Weights of a small GPT-style language model, trained from scratch on English Wikipedia: norms scaled by depth.
Each number is 50 + 10 x the weight over its row's rms, rounded and kept within 0 to 99. Layers, rows and columns count from 0. The size before them is the row's rms in percent of the matrix's.

# down: layer 14 MLP down (transposed), 512x128, rms 0.0595, rows 309-333, columns 64-127
# up: layer 14 MLP up, 512x128, rms 0.0593, rows 310-333, columns 64-127
down309 106:53 54 45 44 56 48 41 40 42 55 59 63 52 56 66 52 44 22 63 58 52 42 51 19 59 55 55 31 45 47 43 46 41 41 41 58 50 39 51 47 49 37 53 68 56 67 48 48 47 36 50 72 46 46 48 71 35 47 51 60 57 69 50 60
up310 093:54 59 60 62 56 51 51 53 54 36 67 54 38 69 51 48 62 47 50 48 50 58 43 49 55 42 63 51 46 50 33 58 47 55 50 55 48 64 38 46 46 38 69 55 45 42 53 20 57 59 59 38 51 42 54 59 72 62 61 43 49 67 65 53
down310 093:54 58 52 44 54 43 38 50 66 55 56 52 34 31 51 55 56 46 55 41 49 55 35 61 61 58 59 46 55 46 60 38 48 41 50 36 44 35 54 53 51 64 56 63 42 69 42 47 42 34 42 46 47 41 51 55 46 52 55 49 57 37 59 65
up311 097:40 60 68 57 57 52 53 59 49 46 58 49 54 45 54 61 36 53 72 62 68 57 30 66 42 55 47 46 44 59 45 45 75 38 47 64 60 63 38 58 45 47 44 47 48 64 61 31 34 49 48 57 57 37 41 42 60 43 56 43 48 61 37 50
down311 096:53 43 58 44 46 61 51 46 68 42 59 48 72 48 52 66 56 57 55 66 53 41 55 71 30 37 44 44 46 42 53 58 54 48 53 50 64 75 36 56 60 46 49 58 42 48 37 42 70 40 44 54 59 48 48 51 37 54 76 70 42 39 46 43
up312 106:47 41 45 47 54 38 45 28 38 44 39 45 48 48 39 63 55 66 58 51 53 63 43 64 48 69 55 60 60 66 53 37 33 71 45 35 55 47 51 41 51 47 55 52 59 68 60 53 43 42 47 51 53 64 55 54 50 45 72 62 53 51 60 55
down312 105:46 41 54 62 55 43 67 49 34 41 54 33 52 41 61 45 64 36 60 53 44 65 37 48 49 52 40 61 48 64 56 55 42 63 58 43 53 41 50 52 57 53 55 64 52 73 44 52 55 47 37 34 47 54 65 41 62 62 54 51 58 51 58 58
up313 099:42 40 67 53 76 42 55 44 61 56 42 61 58 55 49 65 50 45 47 42 42 60 51 34 56 51 47 53 49 40 41 63 51 43 46 62 35 47 25 45 49 53 41 44 53 51 63 44 58 31 66 45 60 52 56 39 36 53 49 44 60 56 62 43
down313 097:26 52 35 69 34 39 44 47 54 34 49 48 40 43 67 57 50 38 43 67 42 54 47 46 57 43 52 48 44 54 55 33 54 68 42 50 46 50 33 52 45 43 59 48 55 70 47 44 44 48 36 57 59 34 51 62 67 49 42 67 41 61 41 47
up314 074:65 59 36 66 56 51 56 43 44 28 51 37 43 35 58 60 60 57 75 49 58 55 41 60 57 39 48 48 52 45 51 40 51 50 39 28 40 66 49 45 53 29 65 49 62 52 62 35 71 55 48 58 58 51 55 54 35 34 62 37 48 76 69 33
down314 084:51 64 37 42 52 47 40 59 52 51 40 49 00 42 66 45 42 51 57 60 62 50 36 62 54 66 54 44 67 48 54 61 43 51 38 45 37 46 66 62 52 44 57 56 48 56 59 32 56 41 56 50 55 69 66 56 45 31 38 33 49 50 47 45
up315 096:54 59 50 65 63 67 49 32 52 47 45 56 53 62 50 51 54 56 61 38 62 51 48 71 53 44 65 51 61 45 37 48 68 64 38 63 65 67 40 52 37 46 55 43 34 62 43 39 53 54 55 34 46 57 57 63 45 43 63 68 35 57 49 39
down315 103:64 47 38 36 29 48 44 52 52 61 61 48 38 33 54 40 40 51 38 32 34 46 45 47 51 57 49 51 37 60 53 45 38 69 50 36 71 67 60 35 50 43 35 36 46 68 54 55 55 46 42 53 40 51 58 48 47 54 47 29 56 46 56 61
up316 098:48 48 68 44 49 58 62 35 56 64 41 71 63 53 52 59 30 48 45 51 54 50 56 67 52 25 49 54 43 57 50 62 31 47 57 55 27 47 60 43 55 59 38 64 58 52 58 44 54 42 55 44 68 40 41 50 34 32 57 47 75 54 50 40
down316 095:66 53 34 46 44 43 61 35 58 48 38 59 60 59 53 66 45 60 51 49 39 48 68 49 44 37 71 51 18 55 49 46 45 56 53 55 41 80 45 43 54 36 40 54 42 63 52 38 59 58 43 53 54 55 45 32 33 39 48 44 36 45 46 41
up317 095:67 63 43 50 53 29 43 38 51 59 53 55 56 40 47 40 51 51 25 62 41 56 61 36 33 56 40 48 52 53 51 70 59 55 55 63 32 51 29 56 56 38 61 72 53 50 20 53 42 39 44 61 37 59 45 45 44 56 35 61 52 48 44 41
down317 093:44 49 48 24 71 58 28 54 46 52 54 44 62 47 57 52 60 58 37 42 54 47 52 46 80 59 67 35 31 56 62 44 49 37 41 49 44 65 58 40 67 36 38 64 50 40 58 56 49 44 59 45 48 43 30 56 49 49 55 50 58 64 38 53
up318 103:63 54 45 61 34 63 60 53 55 70 41 52 67 40 35 40 48 46 44 52 61 40 55 48 56 54 56 52 65 42 48 66 54 57 57 45 57 69 42 47 40 35 54 53 43 63 47 44 31 57 58 28 36 36 56 54 35 48 52 58 49 49 52 43
down318 104:38 44 49 35 46 56 48 52 56 53 51 42 32 32 30 34 51 43 35 53 46 45 47 47 29 58 54 33 49 53 54 66 63 61 57 38 42 40 50 76 53 46 41 55 59 57 54 59 49 53 50 51 61 47 50 44 45 48 53 63 47 61 68 52
up319 094:43 59 40 52 58 43 46 56 56 59 66 50 53 39 49 61 55 43 44 40 65 74 51 59 64 45 65 47 37 32 53 67 41 47 57 53 49 50 51 42 58 53 52 49 56 60 42 61 51 30 46 45 44 47 66 51 55 43 59 52 43 50 55 42
down319 099:52 44 40 29 65 45 49 31 54 47 60 57 55 37 40 49 45 37 20 49 42 45 63 48 53 51 52 35 10 63 54 52 44 47 50 58 52 56 35 53 45 59 64 47 26 51 50 70 43 55 54 51 47 61 43 47 57 50 41 45 44 52 49 60
up320 103:63 66 32 57 63 43 47 60 42 47 58 41 49 54 34 36 44 67 34 52 65 57 36 59 47 39 58 41 59 59 54 24 49 60 35 46 56 56 58 50 62 57 60 58 59 44 37 53 52 53 49 36 40 41 57 69 70 48 57 51 33 41 53 61
down320 104:43 57 54 54 62 48 39 42 40 41 48 45 36 51 55 60 47 38 60 59 39 52 36 52 57 62 52 47 55 36 42 42 52 48 55 55 40 54 46 53 61 48 29 54 51 53 59 56 39 43 56 44 61 52 36 53 39 40 61 50 35 67 39 38
up321 088:66 54 42 43 63 49 49 60 45 47 75 34 46 61 38 52 52 58 63 47 49 58 42 61 45 53 59 57 55 54 32 59 29 61 57 35 34 32 69 51 60 44 57 43 50 57 59 39 54 50 52 54 45 59 51 49 40 70 44 59 71 40 30 35
down321 093:50 62 47 54 45 50 51 40 51 64 48 52 61 42 44 71 51 63 51 53 42 51 46 31 49 41 53 49 40 60 50 54 54 60 29 50 52 63 59 43 53 37 60 60 40 41 54 39 43 46 37 65 42 56 49 59 31 35 60 45 53 43 48 41
up322 092:41 57 35 63 59 39 64 45 59 35 47 60 53 73 42 38 52 47 42 55 37 47 37 55 37 44 43 60 55 39 37 23 53 74 48 50 59 64 37 46 51 60 47 59 68 33 59 45 55 43 57 55 56 56 59 63 60 56 57 62 32 44 42 43
down322 092:40 49 44 46 39 53 45 52 40 60 59 48 40 60 52 52 40 55 50 58 40 47 35 52 45 65 25 55 73 42 60 33 45 45 45 38 61 25 61 53 36 48 58 54 56 40 59 56 49 63 58 19 49 46 68 55 63 52 34 55 33 42 52 60
up323 098:50 55 52 51 69 54 42 70 68 27 54 53 42 54 51 60 52 46 63 66 62 65 32 36 56 51 62 44 54 50 56 49 34 32 30 52 30 57 58 65 44 55 38 46 59 49 51 68 47 38 40 47 54 67 58 40 52 58 47 53 64 49 42 50
down323 093:41 55 52 48 50 81 57 50 46 59 63 46 19 62 52 34 43 51 50 42 34 56 53 46 52 56 60 38 36 40 62 59 45 45 55 61 47 60 59 65 49 54 62 30 64 69 49 59 39 59 47 52 41 35 55 57 45 41 44 54 52 54 36 49
up324 093:57 56 47 47 49 58 35 46 57 58 43 49 60 72 53 46 46 61 47 50 54 53 37 69 49 57 63 45 50 41 65 44 42 54 41 61 57 65 25 52 36 49 48 54 32 51 50 39 52 50 46 43 44 53 65 51 52 43 47 66 58 45 57 46
down324 091:67 40 48 58 59 43 50 39 52 53 43 40 38 41 54 59 59 60 48 53 46 59 58 42 34 49 40 56 29 59 47 48 41 54 51 51 48 50 49 41 34 48 44 41 53 54 41 54 59 49 56 48 45 40 53 53 54 40 50 62 43 46 59 42
up325 105:29 44 49 34 42 32 66 40 54 45 59 58 57 58 55 64 43 46 42 46 54 45 27 32 41 42 52 45 53 49 43 46 38 45 49 37 39 41 51 43 64 55 74 66 59 37 46 71 56 42 54 39 62 56 54 42 42 67 40 57 42 63 63 51
down325 105:61 63 50 50 46 56 46 66 52 53 38 41 65 41 60 38 58 56 47 49 50 57 52 58 61 43 70 55 66 51 57 49 42 49 48 45 70 66 46 45 54 50 60 55 54 75 54 58 47 52 51 61 53 71 42 49 55 37 42 29 45 55 50 41
up326 097:44 50 56 45 53 39 47 45 55 31 45 68 55 55 45 50 38 75 72 48 68 37 49 43 43 34 59 45 49 38 38 49 42 54 71 48 34 49 42 46 36 44 55 49 49 60 52 39 67 48 57 53 60 46 47 62 58 47 52 36 47 58 33 49
down326 096:47 41 43 42 30 42 55 50 60 55 48 57 45 62 43 46 49 49 32 50 58 71 50 61 39 31 57 55 33 60 55 40 55 50 42 63 40 79 66 46 53 50 50 55 59 51 44 39 38 61 47 69 50 66 57 63 44 35 39 16 64 46 39 54
up327 098:39 62 49 48 46 31 59 25 48 44 43 37 65 58 29 51 52 54 55 58 33 53 55 61 64 54 54 57 59 43 49 46 59 55 59 74 69 62 49 43 27 52 52 45 65 44 53 45 41 47 53 56 50 57 51 54 54 53 61 59 49 43 58 48
down327 102:61 44 52 56 43 68 53 49 37 56 66 62 49 57 43 36 60 45 45 56 76 51 54 56 57 39 59 35 66 59 47 57 38 58 50 54 52 40 61 47 44 23 58 42 50 70 65 52 42 54 59 43 52 56 43 54 50 53 49 40 56 34 52 65
up328 095:46 48 39 51 57 49 42 60 50 59 66 54 48 70 47 37 40 41 49 56 69 70 52 41 45 37 51 57 48 28 40 49 50 51 40 66 43 47 47 62 43 52 51 48 65 55 64 46 35 38 44 44 40 48 61 61 65 57 36 34 42 64 40 59
down328 090:35 63 53 36 45 49 33 35 52 51 51 69 57 47 43 47 46 56 46 41 38 38 46 44 63 69 54 45 43 53 66 51 62 32 51 49 26 47 43 45 45 38 54 53 38 46 39 48 65 59 54 57 42 45 46 44 61 50 45 43 41 49 46 52
up329 102:41 65 49 55 56 49 58 59 67 68 41 47 56 38 38 41 53 56 57 43 58 55 35 57 60 66 47 52 63 40 49 76 43 48 39 44 67 55 48 53 40 60 30 53 55 52 36 54 45 41 57 48 48 67 44 57 37 39 64 68 46 45 60 62
down329 106:48 61 40 56 36 56 33 44 44 50 47 54 41 36 42 38 37 66 40 40 43 30 48 46 68 60 63 46 53 63 44 33 52 38 48 52 60 43 55 36 45 45 62 63 47 51 55 61 65 36 52 51 52 48 51 49 27 35 46 62 66 48 44 69
up330 104:52 77 52 36 41 43 44 32 32 44 56 41 60 40 36 55 49 46 49 71 50 59 54 51 62 35 56 58 56 54 62 61 57 45 67 50 51 30 55 55 59 53 66 43 50 62 50 54 60 57 56 51 56 58 64 53 40 52 45 35 55 37 46 45
down330 104:46 65 52 56 38 49 45 31 41 53 53 45 56 39 52 53 51 46 37 40 45 60 57 38 34 18 78 50 41 44 55 49 43 57 39 54 56 63 55 47 55 64 68 66 47 55 51 42 63 48 41 56 63 59 49 51 29 37 62 39 50 41 43 58
up331 091:49 49 33 39 47 36 54 41 66 44 70 54 52 46 33 51 39 62 36 55 54 43 54 74 43 55 59 46 51 64 45 37 52 70 68 52 41 61 57 44 52 47 61 50 53 41 22 54 44 59 41 60 55 50 72 43 45 54 67 43 74 67 33 37
down331 085:36 36 52 61 67 51 60 45 51 45 49 65 24 44 46 55 52 54 54 58 58 45 53 52 51 40 50 64 31 48 54 54 63 30 38 42 47 66 46 67 71 71 43 41 36 44 54 46 43 42 41 51 45 46 53 40 58 57 56 34 53 35 49 41
up332 100:60 52 47 37 67 43 53 56 57 58 62 61 56 40 31 36 45 54 46 35 66 55 66 63 56 67 50 69 48 69 48 47 52 39 49 45 47 60 53 42 64 51 51 41 49 55 40 53 45 37 62 44 35 55 55 51 47 56 17 55 62 54 52 54
down332 102:55 52 36 56 39 55 65 60 55 50 50 50 60 45 52 42 37 56 50 42 58 33 55 51 57 29 49 55 37 51 36 64 69 52 30 63 39 53 37 48 54 53 42 48 61 45 42 38 47 51 52 44 47 53 56 52 41 68 55 41 57 60 31 66
up333 103:45 53 63 45 44 36 50 53 42 33 54 60 59 61 59 49 54 43 55 45 48 66 61 37 42 40 74 55 52 65 62 38 38 56 25 46 56 41 66 73 41 66 41 55 58 49 38 57 30 34 54 38 52 52 47 61 49 59 61 67 44 47 51 53
down333 099:46 57 49 46 42 67 48 51 53 38 46 37 53 73 52 57 46 41 53 47 56 45 44 49 47 37 72 41 50 40 51 70 57 56 52 56 41 58 31 49 39 58 50 71 48 60 69 51 69 67 57 36 53 47 53 38 77 65 56 54 51 54 29 43